Part of a small language model's weights.
Size: 14 layers, width 384, 19.3M parameters.
Architecture: LayerNorm before each block, learned positions, biases, untied embeddings.
Training: a variant of Adam for these matrices, 673M tokens, 10273 steps.
Each number is 128 + 24 x the weight over its row's rms, rounded and kept within 0 to 255. Layers, rows and columns count from 0. Numbers have three digits each. The size before them is the row's rms in percent of the matrix's.

# layer 8 MLP down, 384x768, rms 0.034, rows 0-281, columns 240-287
093:074102149139149157101095151144115148155115123114094160151131163182139130111116128091122090149124097168139137145160136134147153109129128121130151
092:138145144095104109150126110164116113096123145123128146102098129147154126098169146089117120099134104103113090144123157141123125126114103099125097
106:139110131138149157148136148108174159120140125093121114151144169126140167112160081164133118130141118111139099123131184096115135109136149084122145
096:135089133126143191121104113170121102131133147147138121124116092134057122142129109097142129128116196126163115125127148100120158145115096093118144
100:112087126123118127134098158116124158136096136122148122105183130131173120128131134158105112126108145145119178156119168134135150106106104146159128
098:131151127143132124157151132081150107154151128123102132134152122143131154134158092167123125108113147147113130133100091180131125109132127152101134
101:133120148140105123095123127105120149146135098134164121083096107141121141157133107167144096106115071100095134107142131125134119088155160088118133
080:132104134134120132104140161147155142129126160140157115133174118158111146087125089098121160130130125115140169097153100143131112171145139126130136
096:068104105144138111136123110081118120124131096107146144152192127174122140141107120133110133123106140087152146156120147085113160111118058158121121
105:097114106125131115093130126097133154127112153128093149121160116152129107124156130152112127168143109127132152145100144126098143139089096147140112
101:147113079094142110109139119162137128130116119135135085118114117158125120096158137071130097104119105113113095137119131123110133106139114169108133
100:138149125157130117132131107150132136129115134123144111105122126147127157166093114200133165120092099133163092078151120108143144127117120130166136
099:084120105164135123095102140124131104129146181162128130132153136108100119091167142155153156169101087122127162147112154143115169116093132124126136
097:120123134107129135094128120163127101138149125137150193133113129142166098104136114162131099124131122163153115090137128160133116089163098182119132
108:122163189148105105092078189118133135142122135151158149136160114124083094133091142112122127159144128130108139119125144142117097144117115105127159
104:139115078127124117144101088138132137146108081122151111127139123137078124087144130107140127112118135145133129128129117108098106188119155146105132
105:112117166137135150181137149103087121099123159129131111128090116173187139124098087092121133131109109121127161128125124118145086118133112136140109
100:137126102121133120166152114142142110087153102168103158108166103160123137145126125112089134090130146139101092080117147111130126124162116115156127
100:154115153119100141175120095105119188124153134185066135108140143100108150118163148173134140143098120126145115103173152151129124102184111146125106
099:121142143104135135119099118141102087139106117148114130179122141110093103122104109101136121121094136147088137128157103095121129133141104109116122
098:136097103113115161190123100139156153119131135112117101169167095149141143147101171156128100114184155104134152127106114142109120126142135121124123
106:142124088120144118124149096110109155146128127093132163141118099142136097137158124163151135126095156144103123130147114108066112093154152153173145
094:147104156069134125116136132115121120146118137118111077124156104125111081164165160129122183130105098102120123086136152176106133154124110140168096
104:103113102133128179133120118120147110120139076204095108093123105176126109152093144132118085120141142145083098104136135141174133167073097140103125
104:129110134150131106168156141049133095164120083116148122157168135144102125156121089138123142100146133158110150121127153147144138143123111072165119
092:131138139147121161103129110119106124110116114165126106113076112189158126131123130122187078108160125091106170101144124131123116130104115145123134
103:105147160146142146139102195128163103154134115090168107077120186163174143117102124136125188125132171123131152082158139134124142094145087135124145
096:119049143130192153123121158079143100155129127169111133147084141128157154082131115121141149157098112134101190094105141139108158112090135123147117
100:145105145121114138143129184123131139122139160084162146133173122103096088113118091147111144121139089143114162132102142117110120205087151116145097
094:175110127141092088076125132102133133071099091150111123089144132140127139131145137123174134112130070163161126164164077123145088133117101096129123
100:193143160128110134157155129116144129131133201128142112084157138095081131166141123088101135124133145115113141123126119107079142128146171107158181
099:133142141153094097126109135142076140145117118057114186124165092117168168125102144140147161146116126163110122129069106135110133114171136139151143
097:151154059153144136073129147129142081129136092160144114150110199154108124137117171147133153161130181074148159159127101129143119110116153119123142
100:187128159105102097152148146150083119125101099137128126150172150083128131120117118114152129139094080128114139125134120152088074108148160113076158
104:118069111131087116128122154122122127141128122104152170099102099107138108117101137172151149178145155085138159107138130146105129132132130129088127
096:156119147102112120075122119129164143122159112154153127138137129074155115119155141136120170135120159119126111109138120156134119091189149135153140
100:137122121092100129155158078118147157095114117108143173132143085114134095089079135186132133098161124102133113110123104141130122159142136114137140
101:110144088145100109126132102119106080176109116155139099126136098130120147134112149104141095140135127114123154150105144148104093174149111118126121
096:127131125127107128109122124119129164138139159133159172045143126119116136129105138146124114151120129132148132082151137064130123127134153127150156
109:126182115117099109123133099129145127117153135174134131151103140163176180119118139101138123132085137100098096206151122097119114121115142143147131
103:165069085097142096163129089199125139169163143092123122187116106119164172138095110096143126128152134139113177153116164121145156160091143116136118
097:128085161130176184156102111125135119109126087149116144114147154114118152123129132114148132128105171146134164144167172099155098167126085094076121
102:114144126141094133176144100123112098155129090116132118122096119134085130125110092118105139182127162128129123145139091102137157136134103142130123
108:120163100133124138160156147161159116149130109143122113122120161139112117155112112125177088174154140123087093108141104149129119105120112154108125
102:123136074111127140120134114164182125123116131153195139136129155122129124120150140073125120138106121076158106165133119126128129100152110147145144
101:143114126110158148118123097127128196095129115148103135138123143156134138134144151144087169150140178100151105070124149138116121135122146127168170
092:143119114155151125168124133109152103166152142094152127084140162113156119119134152125115115149116149173137097143129108125117164122114133118115153
094:120159116171095144109125125097120096079153107122151110100085173148123174116171143171157154138120091155113129097078154148170144113087212132132104
107:082109137130143091104084138101121140137164115117155118082176130136144118114150133116142162125145112116113108148147107104144078106114138159124108
104:165094100123144158132130118119115161121127122159120140098124141167116131096123154116114123105148157150133103129126114126106108130136147157123170
092:106088098068089138129121089095133121170180098134156121152077100131136113127100163174174116112102127140111147108136155139155152159137176172140162
102:137139128149139131142131139163147127132142151150166137157176131137095142175088135124160156121125124146118176154125126111174104119128178101146147
102:149076178133170152130055150054119146130136112132115144112181098150163135122105120104105147156162161155138138138140144149126088166132121133123143
098:094089092122128172093133142106145149140110123124149143127107101150157158147147104138132107154140126119143119127188095156120128108154146090143102
100:143142155100129143108177159138151122133134094110124086099162142119154089119154141128152137131159119153111126137110107183133075110153154128135153
098:113132109151138097132140078130110068114138133142105099095120140122111106155168094130161105179117164156144081150144154121089171126088135136129145
105:113133160093143160118144100126115097133146103214109155143079161143114105118137158159134109117079132125150111138119141158117144105152157123120091
099:131160125135140197144148118147117121120125128080114151145181108110154134129158137142136106133090129152143135105137091116137140076145160165134122
106:151132134124149142092139162144124127116067130175129160127095097134138158086127131130131148134119104103113132117126131138152149141127101124128089
099:117112148135099092171125121123118120154127106106142143112128115103107058155114101151134131120111152107111147129117122121122093125117120136126122
098:153135105146120030118079119130147121132121105124124096125150125140148166119135121138123131086126095143157122112122159077151100119106147123131130
103:134100117129132069123110209142136123143082132108134137115104111120124082146131130157110110130109154114108128151141178127148139170143098050109099
106:156115124155157146108096192125131128132135114108113155099136146140092139130177133098109133138126121064131098099091171109113143145108132144169109
107:139115103122126129132152192132141131127092140173134118164131152172099146170130100138219151117172123134160083109117118096170098115148137158099104
099:128115153128075145128154140111110088162114141146198156122146100124100145131181101121120136138149148105111110119110104114108120073113120145091127
106:143111146128109111132143169176150139128112111120087126130112138137101097102097147135093144111146190118151128128132111139093086153145126117094130
102:088104126131155165125159151088105138145167142138140098132129120169118118147166082167114150125129112107078130117128147105124107121088045114154137
105:153151116135129101168143163126157148105131151130151080128195116095104112130147099152151139094095152155126159081130123112129150160124142079145135
101:089153092122136139132121125140122132116117098108101145147087117122098154131185149135113135109106173112101153135100123130146155111161104121152111
104:127143138107109136122150215133109122112094125168105127145097111137150121142119143119147114129160126164126099138123128131105087110162132120160152
099:115136147171146129129116128135085121120126158148156138145128114093115146114126121109121122130157139144089121106116087078124108120097152152126154
102:119142151136111160124115140137156152127128109137146132130128149155087115120150080139152079107131180118131097112124136086135157161150117090153104
101:114105116120127157139093102119101148105125138141117137117138126129158179137108129161136074116081112127121121138127173130142140151137113127150159
100:096164135153116118160113097124152138122145125076154105123142156145097162125144164147172155134119117097130129141142166130142176092119106171091144
107:144125134125132121126127097144125079102172153086108119143162138162114161108146165134090106160141106116132129164135091098112141105115135124109105
100:076113188125104124110147082131082158137111114145176146142127102130178132155135111120143159134133108083126168094132117137131123138162127126135157
102:123128115115120173148134134137135127100125142101082148152111108153108103090122125159102106123185148105143137130153130124127117129112095152069111
103:141139070162158149147123100165197105122186145118115160170148165133120135132126130137099130108148176090150133134131101086147146122104105140102162
101:129165149090115103098132150150143126144082130171125153130148160152159128153135091117068104132135129092112102126145108129152147152112137174150113
101:140135162124179133148133167150116103138127144145119149164127136143172082098133130129111101137128146165092080120137131130133156107104122167116150
098:111147149132112116111142185117112115121126131097138097108111105105121120165135131141115116122085110129137098125113123109137137142134115114148114
098:131117119171131152135135122087093164157109129125138118184143136160119126153063198142079128139109096067150131137159131140117086115166077151125137
114:140148211131133137148146100085133114101094143115112109162107156159143126144155108124120144099121142140097113120140162126148152184122105109118150
095:122070126138099159121153126131191135123163130104124076122198149148094158160140143105110135122102138122086137161145136110121105137103142165060173
099:108159109102089162120119112133168124117114121098156137108126126112119117128118115105180171186097136153100138118158110071086132088110125130162145
087:118144150144130116123142161115147102172112169080132155105103141098168138091133162135121127108106100187131121120140130159122180157143093139169160
105:114168183112122142113127175156167158116099127192152121134149139102136117117110124139101140108138133121153180102152131132124127126160173155125135
098:203192121137117109120133124168136087160121159089160097139117139086169139093117142149098131125146151144150167096166101133122112131175124141185133
099:124170141119159154127125170163127123126108092084101166141144097182109127133095167158139113101086121054135129124110128080104105164105115128119126
094:109108088126151143121091140112134158119166155126086097148132128131113128097134120151171119108160166127122081086103148128154113126061111099141126
092:140134126151114158091120133129092113136136175163124135111111119112130117135148146121144120158117154164126133134126109092146147150155128063108160
097:136181111137116122098085138132110139099122160156145131150109114128118091134096147121107116118125090126083097135128118144135145110123182146159093
101:108102115084139137121124146122111136107148144146095147136133114099146148113131140125102105081087111099153112153129109155107149105153160129114068
090:111097136117088162188152135135098168113128133122107143163127091119091134118115149155123121127087139159123133148146161129147100117151137117142155
058:165131103135102146101166142140096164121126132135121125165135169137130128145144154157161105145108119132152129105130148130122135131134120121157128
054:132091162112135129131128103100128141101126099133121124123150107141120125126129163158140111133146137119121107137128126132116097125096111088125157
093:161132125126122129165156152163124148152142162136102106147130114140093133161109125105153146117140139140109102142152144108152129180092138133133138
100:123126136077162076123121134143130149108094132132140131111179138117130139110119136163117175096115113120143189121115153185121133154153128084121131
102:168139165097113115164127128126124131110128129119146106135166141131104145132103126099152152159108111133142096114108073107097060093140130161111104
100:141103079123156098171127186173128173171117123087112142127126168109129145101140125170135103122149115164130108161131108115106123159125116130111119
109:142118067149134113132154084111128095105175074133115160150139100154127129099099157103095136110154106150120103130124152141130163113106124153109184
092:125129141119119142153138117110134135121166159131154184136118136111111104143129107124137135123163202133159155147133139130093105189136133136136121
147:136115095129150100109148081136133134130112100086105117141146161112136100147131140134104136144108118081119094122125117118121133122136137122140174
095:133120120108139078109110122114128148110137095124125095114138103117148119133156098147161144096146136123185134123094120116112090129116120096165142
093:092151111143151109140180142165090131160133068165116169116144126095117179162111149121114137110141195156111145167127161129109123128153127172138127
091:121119164159145136112127146120133135158133142158125135173097129099123160115133163117120110118096163139123147143109126067110151135175128184128116
096:108114108108134125150142115158120136167122135142109122110086138128129125158130109140172091102114073106148143154128112182129136133138088135093146
099:140142150134135127112123126130162128188095151075135127117115132083141096103075126143135079172125132136096139115158076150094075099122127159163135
107:118157160110178094140129133145135161148155172161138115084151120145165129123126138148121124158121138160109131110118116136175138147123142095125157
091:141131144124156071125115119145134087092108085126167144140123117136107130121138083111115143098160117106137115093095119141142131146134079124098120
105:133148178147105135143156150118112148096119141127178146152101156161152086122133125125109149091108137130088161095086142117142104102165120142133120
098:131137092111117120153092098099109160116167100182108159103125141118127135107115160170096109136153138146135153137142120147113140122134113150109125
100:117132156112123164161138137155137119125139130143110124137120157095108090159096137144087093107181155103169148126131160137126165136122130156088122
098:104202180115103109106075161134119185135135164151111117146131135109148114116133158057137122119117138126128110106118082137082097094116166120149094
111:154115189139084133096081178127108152111134123117135132111097092163131102120135161118119122116146124114154179137095115154137098138164137142166121
103:152141114182151162176149129116147107081137123107145174095104130105133112126143114101146136118133148112137125144159166131116170146097144110119155
108:146119113125115092151091100093111110150179117141163095088064128102104135137118129124128187121132118115118144137134082166117163146120106162113130
097:105107130158160142107145165083187146108175120118115118130139127149157134116123122130112104135103097148132136134126164143167145129126056119154141
100:122148105106144173112111119134128176116095115142100169115089145131177143154104123147123151142162144104157127112178113154120114103120178109150138
094:109144121145137143111120121082111125141118121141111147111180133134064133138101120120136106160150117113086077179199121135146111129129131124123107
099:114099125101178147157146136085148127131141099113140140139139150149104144133166168082111158105098144169130124165120154148110117170128134147101138
102:112114133116120110127129147128145130145100125127123126116155137125132113104110140138109131086136111139150120143082050101150146146114096101119114
102:127157145140127115137129114130104115112150142125138091141143161167129166100140132109083179097160142123149141115134126144120121150108110128165131
106:170126156147138132123143110104140145072126102130113106111147075090070072150106104124150173115135101079173129077143094128097126163111138109123139
098:089138105103117138129097094112102145133115123111101138108104120137160146161123126104111134107131124137085121118128122131129108123139101112149098
095:117151138078146126110166090076120119105117104141134140160088093138148126111104164143131134077132094159139131121133129165144147116134154144162157
101:129142100081120134117154124148135161102142124138144092153052168114160144142131149151148109108156116126140096121136137058081148099122150128138158
096:124148076097081141096140112088149147107068086161090157132111103089112123109141168106158085096088112074102150103154118140120109206155124141159125
098:165166174119126140145104121137140176161136133113075137152118120131117095135134110114126131125130142157109156133120171187178128133146181072107131
101:155122162102130154124116148149111166126157128154153146137083118134097142140146125120156124092142139106121134139145082148114105160106173112175148
100:158142151107115161154143146152140079160159124163108159130158131116105132129109128103144123169103194111118140119135131143109151148099113120113140
107:123121088137124092139065141121130046162109119160143154136148111182103105118102105136122136126147138135091131154154108133169144098142162116104135
100:142110113121095121084090139138131116105139096146094092091062132126084121114144172135175097059142145153120104117139138124144118123140140098124121
084:159126086147137090150154142111147135092115102133097149113108157109150138120132129107140169118115161126138117114056111136120159143100149159090114
100:101045111143158126157146141131118122138117127115097153141126135077134188134110112145143109109131085152167160144099122169144103150139142121158104
096:160126121154141166113159172162142107137130130135092119113100120155143100131147138148200126108138130127113134137114119159157178124092078145141143
104:130108170080131080135142098085157121098119158137125128160151093171129132116227110129148136169141157125140152081154111134111114139171138108116121
100:117146159177143111150132110103104097119111189158162114131072171098126138111106112116087143155119133150086136098140080128144145186091112109151187
094:068153143141129112121120200106133110161129132130128142125108108097117130118097137134150162117147106149124150135148101151131172169133107091164154
100:162139161107128150160129154126149102099108092092118141085191127123146134145143146132136158136136143143126151124132098127129108077115112129103130
096:101179172114149143124130134126117139139151154151155112106145134118078106137105161143140079164152155184109123122138118128109116118153113076110144
103:111135154149123109081097130115140118126109120140164161098145134098183152112101127101144123124142117117138140159115131153135160135146105125102141
103:142121182111141154174126153126115118161104131120102128129153138108164125123134083109104123112096115127084120156105121125134107112122131100139124
100:178122153158132135159134155107117128138110120114149146114151102088114153097087147122188152148138100137129151127132107148122153123141110118119106
097:133114150129119174134128161125125116154141158113091092086122108098128119094112101145115124154128094116149103161112150146139136119139138170100146
097:116109131116135116146103064096118152153150146158144097151129163137132176123106143090146099137095116157122122100118139155154129123113129127152154
102:067134137149089083118126184131114111113119097125107139134137149146112124116155165129183154132162118120106137119134109158118135095144097191104134
102:135119104114086121117162127097154154132158133147132197152108135106128090146127114085169099161139179116113120131130134129153123163131142145133116
106:128095116153123184128105101162118137110132120114135172108099129130100147159131119088154131135153128113150163136087123130119167119122153116092132
102:167118127094151107137147174142125192118134109070151143117174093141122103166120140159139154151144124113145108132113123110126134139168098105122150
104:145149105145113129141172111142153145124148140137127131160116136173102159157116116116120151091155160152129107131124131149150129082096121137121081
094:168167122176191129104126141142077111109158149126105142127106102073132133154150148141133134129097130133174144162089127158148141100087130157077125
098:121104090126129116138116140101129147123178113139068116130117098147100116128130118136147115136128104126180107155086115121161139137137123145143074
107:114158162123111109131119183146129152132122143149160166125109143138115142154107122121134169108114133138142141103099120114129146134126149145126125
100:138203147115109134115128133132111126102139148098170104133105184166162095115086085109108128138152108119139102145162103132133139087076092115139110
098:165160134124103192067085118102118137144159136141097122190148143129110067114114102108102119129146137121161125093119115112113117140134149103137133
093:141135136130139092100146141083129124103136129137157144113128090139152111113169135107104126121159118120080136109096099097106154118134128157110117
105:091121111109106124112110143130138143153132141099091180095164124133125121136076136124151160131130131170186074165102088142125102119124167137108129
094:037086146114132086086103106132125126105103119148133110150181138101132106093159108133104143084123117130160103099119143125120132153123096112115063
079:106123128088073172066178144124103103109102149086117124127124052098143103116131199179092119113102107118108141125157110117124145153145133101151146
103:182136112141129090093112127148123141121128161099163129130112126121135106125113137148083105131169131094113138115106091120120114139131135133111127
101:113151112125123104138110072081141125133144148139133144133128159118124122082147141151125136096184144143109150140101114141161139101136101150102115
095:156136136112133090141120128138126144122159112152176120094100073110155155097154154122154152135136184183165100124154154099142147106120128139142133
087:108095144133134132095092119123110122168124181146151134131148133105128142164162097147117132103123081113165176113137164154110119134115112153137150
099:119143132110175089161127109118122186141074129129115127106112116111142163135097134176149098098152111129146135172133140113140172148135104079166149
103:093158104111123183126102192119141162152105089140154160117158120102130134113161140115164120164081108108144173141132135134118123111148151126127131
090:110146095156132120132123092101179108109132154161098128107188101121066106103137114114099117116114107135093147162140154111139152117140139147127145
106:144096104119128159109067115108157119098122153100099088167096145123119120100123102183163164093145129120140153070107119089108119174146143133095125
100:115099111141108095179127094102122154107147144135111093129112115077130102110130118100132087120145104131155140156136179097131138144123153137165069
106:137137117127119156160168120166128146122147122108077116092126155106115128110140115147153115134090126141098099155153145125107180140143164143149127
111:126123121104106121124148156104127146156091121079110148134154096115155060139105122107118127131175157128182163150183122156117142113126134104144111
102:154100146133129133143144097162141206120166107149113159098134119122145085142155125169150086126131109135157110121134126114140137092178132112145110
103:164124140145089125141121105101146115145080134114137096092156132148100104129131111150161148130110113168120084106093124106096132207143168093147134
103:083126166129141138090107116142135156112123099081092096111157106145143178121112084087081163110094107096094139169150119165094111158146115119115147
094:154124136123140136172112117138120109119129136121149163142091150162127135119147142210088100100195097120145098127099122104151115150143112103135145
104:129129141117110098129118118139138183160142078168146139100118126108182139146125124150115153167126143122133141146074128118125100079162170170161112
098:109110106163101125146129129135123114169131155100122121102160116099112159160138103113121156161147146119106117144144162131129102120149134149149133
107:106083146124109062174130170112118134092144127141137096106088102148117158146125125142131157089147142134147142135120158098086102146169122129158121
102:119134166157141136113158109185117148155120127159114145111162127093123086131129111153070153101107124113162138138118094143080100120110116149077142
097:123124145133110093142150112152107079146119156092151098133164160102119128155120117136093130130155112205085111127122147063108164184090118118137099
100:107127121141138154125153157121118166158154138143094127099129121153161110111133177088120115157115120128107163129133119120132171134097128105166126
104:127125104127107107112145155139136131110119144090125099136038103113103075131135104137110171148134143108122151134128119170099099150111120085126150
103:161170122124124106129112140089106122147121108123141171139126105147146135105120122125172147103115141183157096134110102138134120151090088142120116
100:162178116115119157141116124088150094137144147107104108141130137124123143137123165151100121096082135108110158074133127120113101167103144148097130
116:122097138150123173108119086162148120149102151128089126150081138108111163144101120139138057133100110136146145122122166135131146141136103146115111
097:102138140077152152096107131108103153116126101166129135147109138131138142090109130146171119112106139105154143139162155109120123130152095123129092
104:129115162089095157094133150145145134152122130112122101115124126124146117154091145096165068134138110115131174141138124156137134134123086134140125
104:096157128121143128146132108132104139133149157143142102175131122152141157113131155139098136117133088153190109114139105063132157120120099177143081
103:123146147130103128117141113081102140144128147098161160100122124100145101096108153148126096115106081118143096138129098131130134122165148105158136
098:151075153123113122166116140106123153160099094146134171136179118160157093125100086092154126121115132107145110147108137161094084169143115150139147
105:144110087122155106153155133148114110164130100121106121108172146156123111134145119162144109113121151146115112106097150139105109151099130139110099
098:132191149145083140103110129093149136092087136122113092163092141098100143132132145110135136190151129118148111130131132141091135158128116150146093
106:146168107124141114181123096089139106122141170123155086080148157150140065089151131111118105100126161131132156128175146106146139120167160096137096
100:114119094109115161144163145111159135128141114129139144117117105112131116136123120097083118122132119140134114111109171096094096170118117147095153
097:132128124114082137096110137079124157139101098072152106134086130131139123196118089142138119135159107161109151119102123118134119155149171095138087
099:092122116124151074099141145121125172104151143055157127086152135121166126172132159112098102098117127132156146105150145086150159139175136155117119
101:127151129138141155112113116115130109108123135121129088140169163137091134153151100137096120121093126131110163131125139104109128146131129117164176
088:124125145164142199109123128122116123145126117104108119108117112125123149136116107126105110099102128103146121132082152109134137131145104191175168
098:138109074136122137139136152133146115125146153110112093136153135136132127140134094137141112143108150168115128124124104127109114119101134102124141
104:122110112121148128174169141140118136139116141129098118182125108170158141139167149130128087174104136139185147157119132160104146098116105131158114
104:121147101121155073160118111153113100192113157074103180126180144124154129137136078113122148124102158158106093089124139161123142128109122117106083
104:132116154175139140154106119107124111157103147155142128142138128104086147149144094095110167129106137169105137120139137130145139137119147147097110
098:133082130116146129115131101111124096103115140123133112079111134135137142092116119121120138153113113132105143123103121149147137144161151083092093
099:111100083128130128111132135147138113113132176143122128138133090122135151124132113105122141138162106158132089140119177173124106139132150123109107
098:128121107108172115151126089115089135141134145153131072128127161109123117133124127155147135152118106155098135154136175128148114133156109110126101
095:156133122152117108159160233123159148115144138068106125136084087156136130107094138140099147106161109132151136137128154158126132171102149118131142
093:093144088158128144125139119110135112129149115122148160132162113154118134110128086117112139161152117133133118198172121083149129100092118143140154
104:129106138103137082114142144160103123117057139169155079102150131094133096136151114078146126103164111127142128149140140142126112113182141081107079
104:130121135082088080105119147134095115162100133129107110104082091140094124125133114112146131118116103134133101078121100179111096085167117120143102
105:130192157126140114141102145139155169138136121119080151112127124171089131117136116129082137132086121145166126118155105144152105123133112140162109
105:136150084104141156099142059136116090117123159106163123113117119106141131137166112112122136154096139133128118119138142071154141108158147084116131
079:099136176132128107126143130153147098107083142128098125102146120128142143123099137113123143143128106130092156137141098142137114134125098087103111
108:120149106140153125144089095138116161175130165160129104142165108102106135102140103090112122175102150099105126136138130160121142147118145125129121
099:096126078134152103111120106128138154132104132098097115146106100145107116168156119154079082156152107186146127167093161073101089099136086097153119
094:130119171108132121181139151130152098121152162161100148109163135161096111117137114124095116147143141122130119112101112106116137120111134163112125
104:155119109117157113089119173163132109096127162096151096095187108098132098125134128070095128115130110085095148112138149114126117126151148074133131
110:145111092115132090134109112116115125123162154108144115122110116174116121101172124109094083110133102082124149095107116108149098163114133152135137
103:106106188168093171156088133119159147196089127168106148104113115104119153157138100136120108143111140108112101135134122134160144125148115129146126
105:112140121161121128077132139111128100145118108177126095134149126161157168134157120093084126140156102106121112129122164133127114105152144136185122
106:127140176116146140147136154118149110139107123152135129115170138124103101116097108131140109136133127121093132133178099089109123141074170102096109
104:119111139119137112124158182162148145099127134074123158120171095121128118175169125121141174121117157133106141146096179138124139160138129069101121
099:178105128136126162129114118184150138111127135151083123166121116123123161152126101156139099174140139104110130135128102140130143159128140127103116
101:097094098089122116096158112129132118147135129095149163132146141121141149138167144113172139138146105118098131105116127131071141162126143161147136
097:174132124135145099129086128127133137178129127161156140127145117172097108119148122136138127134121088148106103094141086136147128093159158117113128
092:169115099097115135179115154113113159078141112119093146083118128146100122158146119158182142120141091114135163091145140151091114166112137105138117
097:112179153105148120121109134143103121080140149058149150107114137104117126100135100139131127147108130069094134111132109082147102116127110159143135
102:128117152106112114063125116131107123133084105151114094115128129097127104138155140149139120124111132123137138134114079131125104168148175118150120
092:127168105141125147162143138134124126110121105139167110122122104139138099130050102093112121135154079152129148110083147098108110115145138132136131
103:101124167121083119131125126127111113142113141116140157085112136143149126140140129090121142122116168128133117124144105170145138113163146088165136
093:138125152141103089115130137114130153112168127112116077158155105141159072136132154102116167145156119165139176150156136110112144151110138143109125
107:095144031127143091099155169171137119118100112138123174135121161111134169089156111157132169121108137113150126133111159114156112151099121138149187
104:159138066173107131132091101123124126130152129113107187148085142136081105131121120129157129125142143126185120143129140149131183137173149189109110
098:150109085168125169137153123140130142114097128141120106152122122144124143130131087126127154093137174140117108124117088141152139155080102165110143
105:102141079143178142112117126108127107158147125166114133173083157132132125118099125108123138141137108114137092146105108153110129083110135110104081
102:133128110086127140130150127118127148108162151099102112118132131167129157162123136123075174143089128098090123127132142121109165123117093115107174
106:089138117114126105139126062086128122140120160167141129135032190134125150131122132112146095122150104106116100105123168110145134123134100190120114
102:116168154137121163117113143143110110155141112137109116093146101077153143093144091131115149173131112132153143142109130190127111122145122133131147
096:105126116129125129143152131119128079118136113063070154141112139090126136117138104130114123095114084106138098170083123105139125088127111121157127
115:108125177141177175146138141118126129114168155151124143110118214139115161137146096109170110116064170164142147111125130125153138158116135150113075
095:184129151085100151121126119133163134138090136106136130078114095112132130085128130140137137121143111140165117117134130081110120152154112129096112
096:149158144134131093104109102135122116163103140144162108168107121132104109150096170099080143148090101145086135108088175164135083093137140115118148
094:153098108150160118130108168113114152111090086141119132163133139207108120113147158093149139149147131100156151137116137174113093136119162131120124
102:147109160173103142137126159135133114132144124143151144111145136132149140121145169099088095163113154104113145138111147129199164117098101115107117
103:106123134148158117116135112115135121144090134111143096084186134117163172074125102109163125125107118122111154162134147160121127127106117119139079
094:147112115111106107164104086122153171119134142111096142130143179153125093163129139103134131096124144091152102133142155123073096194126139109151176
102:079106108121147126143094097118123125139144135161164084091047126136162138145126142139139133129109077142084127095143109104124112148114152120100137
102:119129174154173162121175098121134125113163145137110090120085127158114128093139086102109104161114160120163083116128188078129122113129114146128154
106:149101150121107114150129143164151091128144128154074214118165109143145099139139117176104133126147166070141150120126120157142114169111134112159099
100:116134133147133175103175182151142144113121145085103163089092133119085128125139153153128133116103135143106100141181146151136134121146126130098109
096:118160112132112115091100097124134143137118146154134121100126148133144137150113157104114086113117120110147085117117136115140124097145130135155172
098:118146109133136129141158126136137108124120145097114098143107173174136083175140136129114144113138125123168126105128091097119122095116136146093079
103:146161130125137142118182132142106118109100146164145122123089142139177116129102131098095152139139112106104130134158086149151104117089146153115137
103:133160119143175101115107100117136139165117089128167120137161119140132089098140126138154162146114134132145083137152107102140153119161165118115142
101:110134111120107122102141196152120147103114102170122101131101112107149173113068135102170109170151156134127100142132132078134166110138120125140152
103:142106149108105102133145110141111114113169121121117104120109140108133125160094161105124093112102145109096130142084135121120113170125133103159146
095:142134092131149173129183119095139084126162131092133138132110108129152141076094128140140147145151106078122082109107176117151132122100144121147115
094:149145122156128152120189092148127136123129136078154146149150103185149126161125106119127139134147109085165109112105103146133160112125102171129159
115:136126103097086133132080142115125117117118113108109090102104101149138102178136103125174129130135117124110117093155083097122131156095075126137117
094:139180128118126103083145123139159106126101162130145098104192158100149145156108118174151148141153107148110139100140093125142163114125118126133096
103:110119106108104113079114163170116109096094121150174140107138100128143085133196121123144139129149115117147163110132160106101096132146125088123121
093:141146130159155101173107127127121128121145113155110145107174146125136158143140133153106114128128157115149114124178114133117157123103114098102142
101:110136124161126089116107110175121140118127115097124144129092120108160158133109155123101145125080119107127133186105136178195124092125067084112140
097:158110138111100104124097144125134135145129110175167130134126146106116169091107138101101139118154134140148129115135113133130059121109163133146111
099:139108152156157092127150157114111084129146144095133131154119101148180129138125112123122087161131152149188122094150107122105143162054152150137114
093:163126133161159118140145152147164125102149131129143112114146159128111135121127108099130144074150192147130127155138146057144167146103104143119097
082:116130155141106125107153108133100120120147129173118100106144184121120103156181089119119161141089114114100170134084113106157154108112099133147131
106:116136126122105127104133073124124164133114096237095113109112108131122107157100130121162098123133100118163114087089143111098141121117133118130141
102:184090090106136146166150095156135126093150150111184106142099117104106163088099076116164149109150180134110125136117170131115132115114179133129144
101:130121119157131111149150115162129094111116118152149108130081101180130127149136145127119147126159087123103138068134093105139127082100118113094134
097:134129135162135106069146090123111121148172154120093137114136149072129169127137105123149124110107149119147109114119113138168116094085167076175117
101:166127158164127102168089120123123065125152105110156136140140138136128096129120156146095088160150181117132156136096079142104107120115174128097113
099:117134142113131151161131120150129144079134137117095128115150105096117090168110131134166129142099158151100160139137133138105138133111160099127124
101:177151161137127159171123128180167083187153152137124136120153133129104093134119110126090136150079136157107106159158154122159150104098116101084089
101:132202133111126165160146109161155160147093138125130133149142141111105178115160109122128135154110112143103184130136097086130118085137121133131091
098:136109125125139138150141117121122154133169110128159090116121120119129159130158151153109136161111107151147101118166159136069142087147123108108151
100:127125111093124134160105123096111106093150123099144176135143144098135150138127146141147119142128126071156169111128141166131146082097097093114137
102:188122135133107103070079136098155123151137121152151106103145112159128150145104150110124103145106150103082115103141120141113133132139127161130116
106:137136113170178169094173083132113122101180164144123145176135130116158151125144127118103090166156124087147105146112155137168155108128138146114153
097:129131148119141152159089152185117154162101158145161158101135154083119108122058163132141139132140110113111140158105138165097111147145115082119096
094:151110150157139154111135118073139145106071092123093133121124133084132162121142140151114124117135159142141119110137116102134123145154140139096187
118:146121200086105122153164179162134151111110079104097123124132141104137126144125158128112102108154174141154140149128167110104130136132111091119099
105:155118105148143165134126098158129128117146105162124129117160122078126129121139153140182095143121160143112146108143142130132167101125085135140147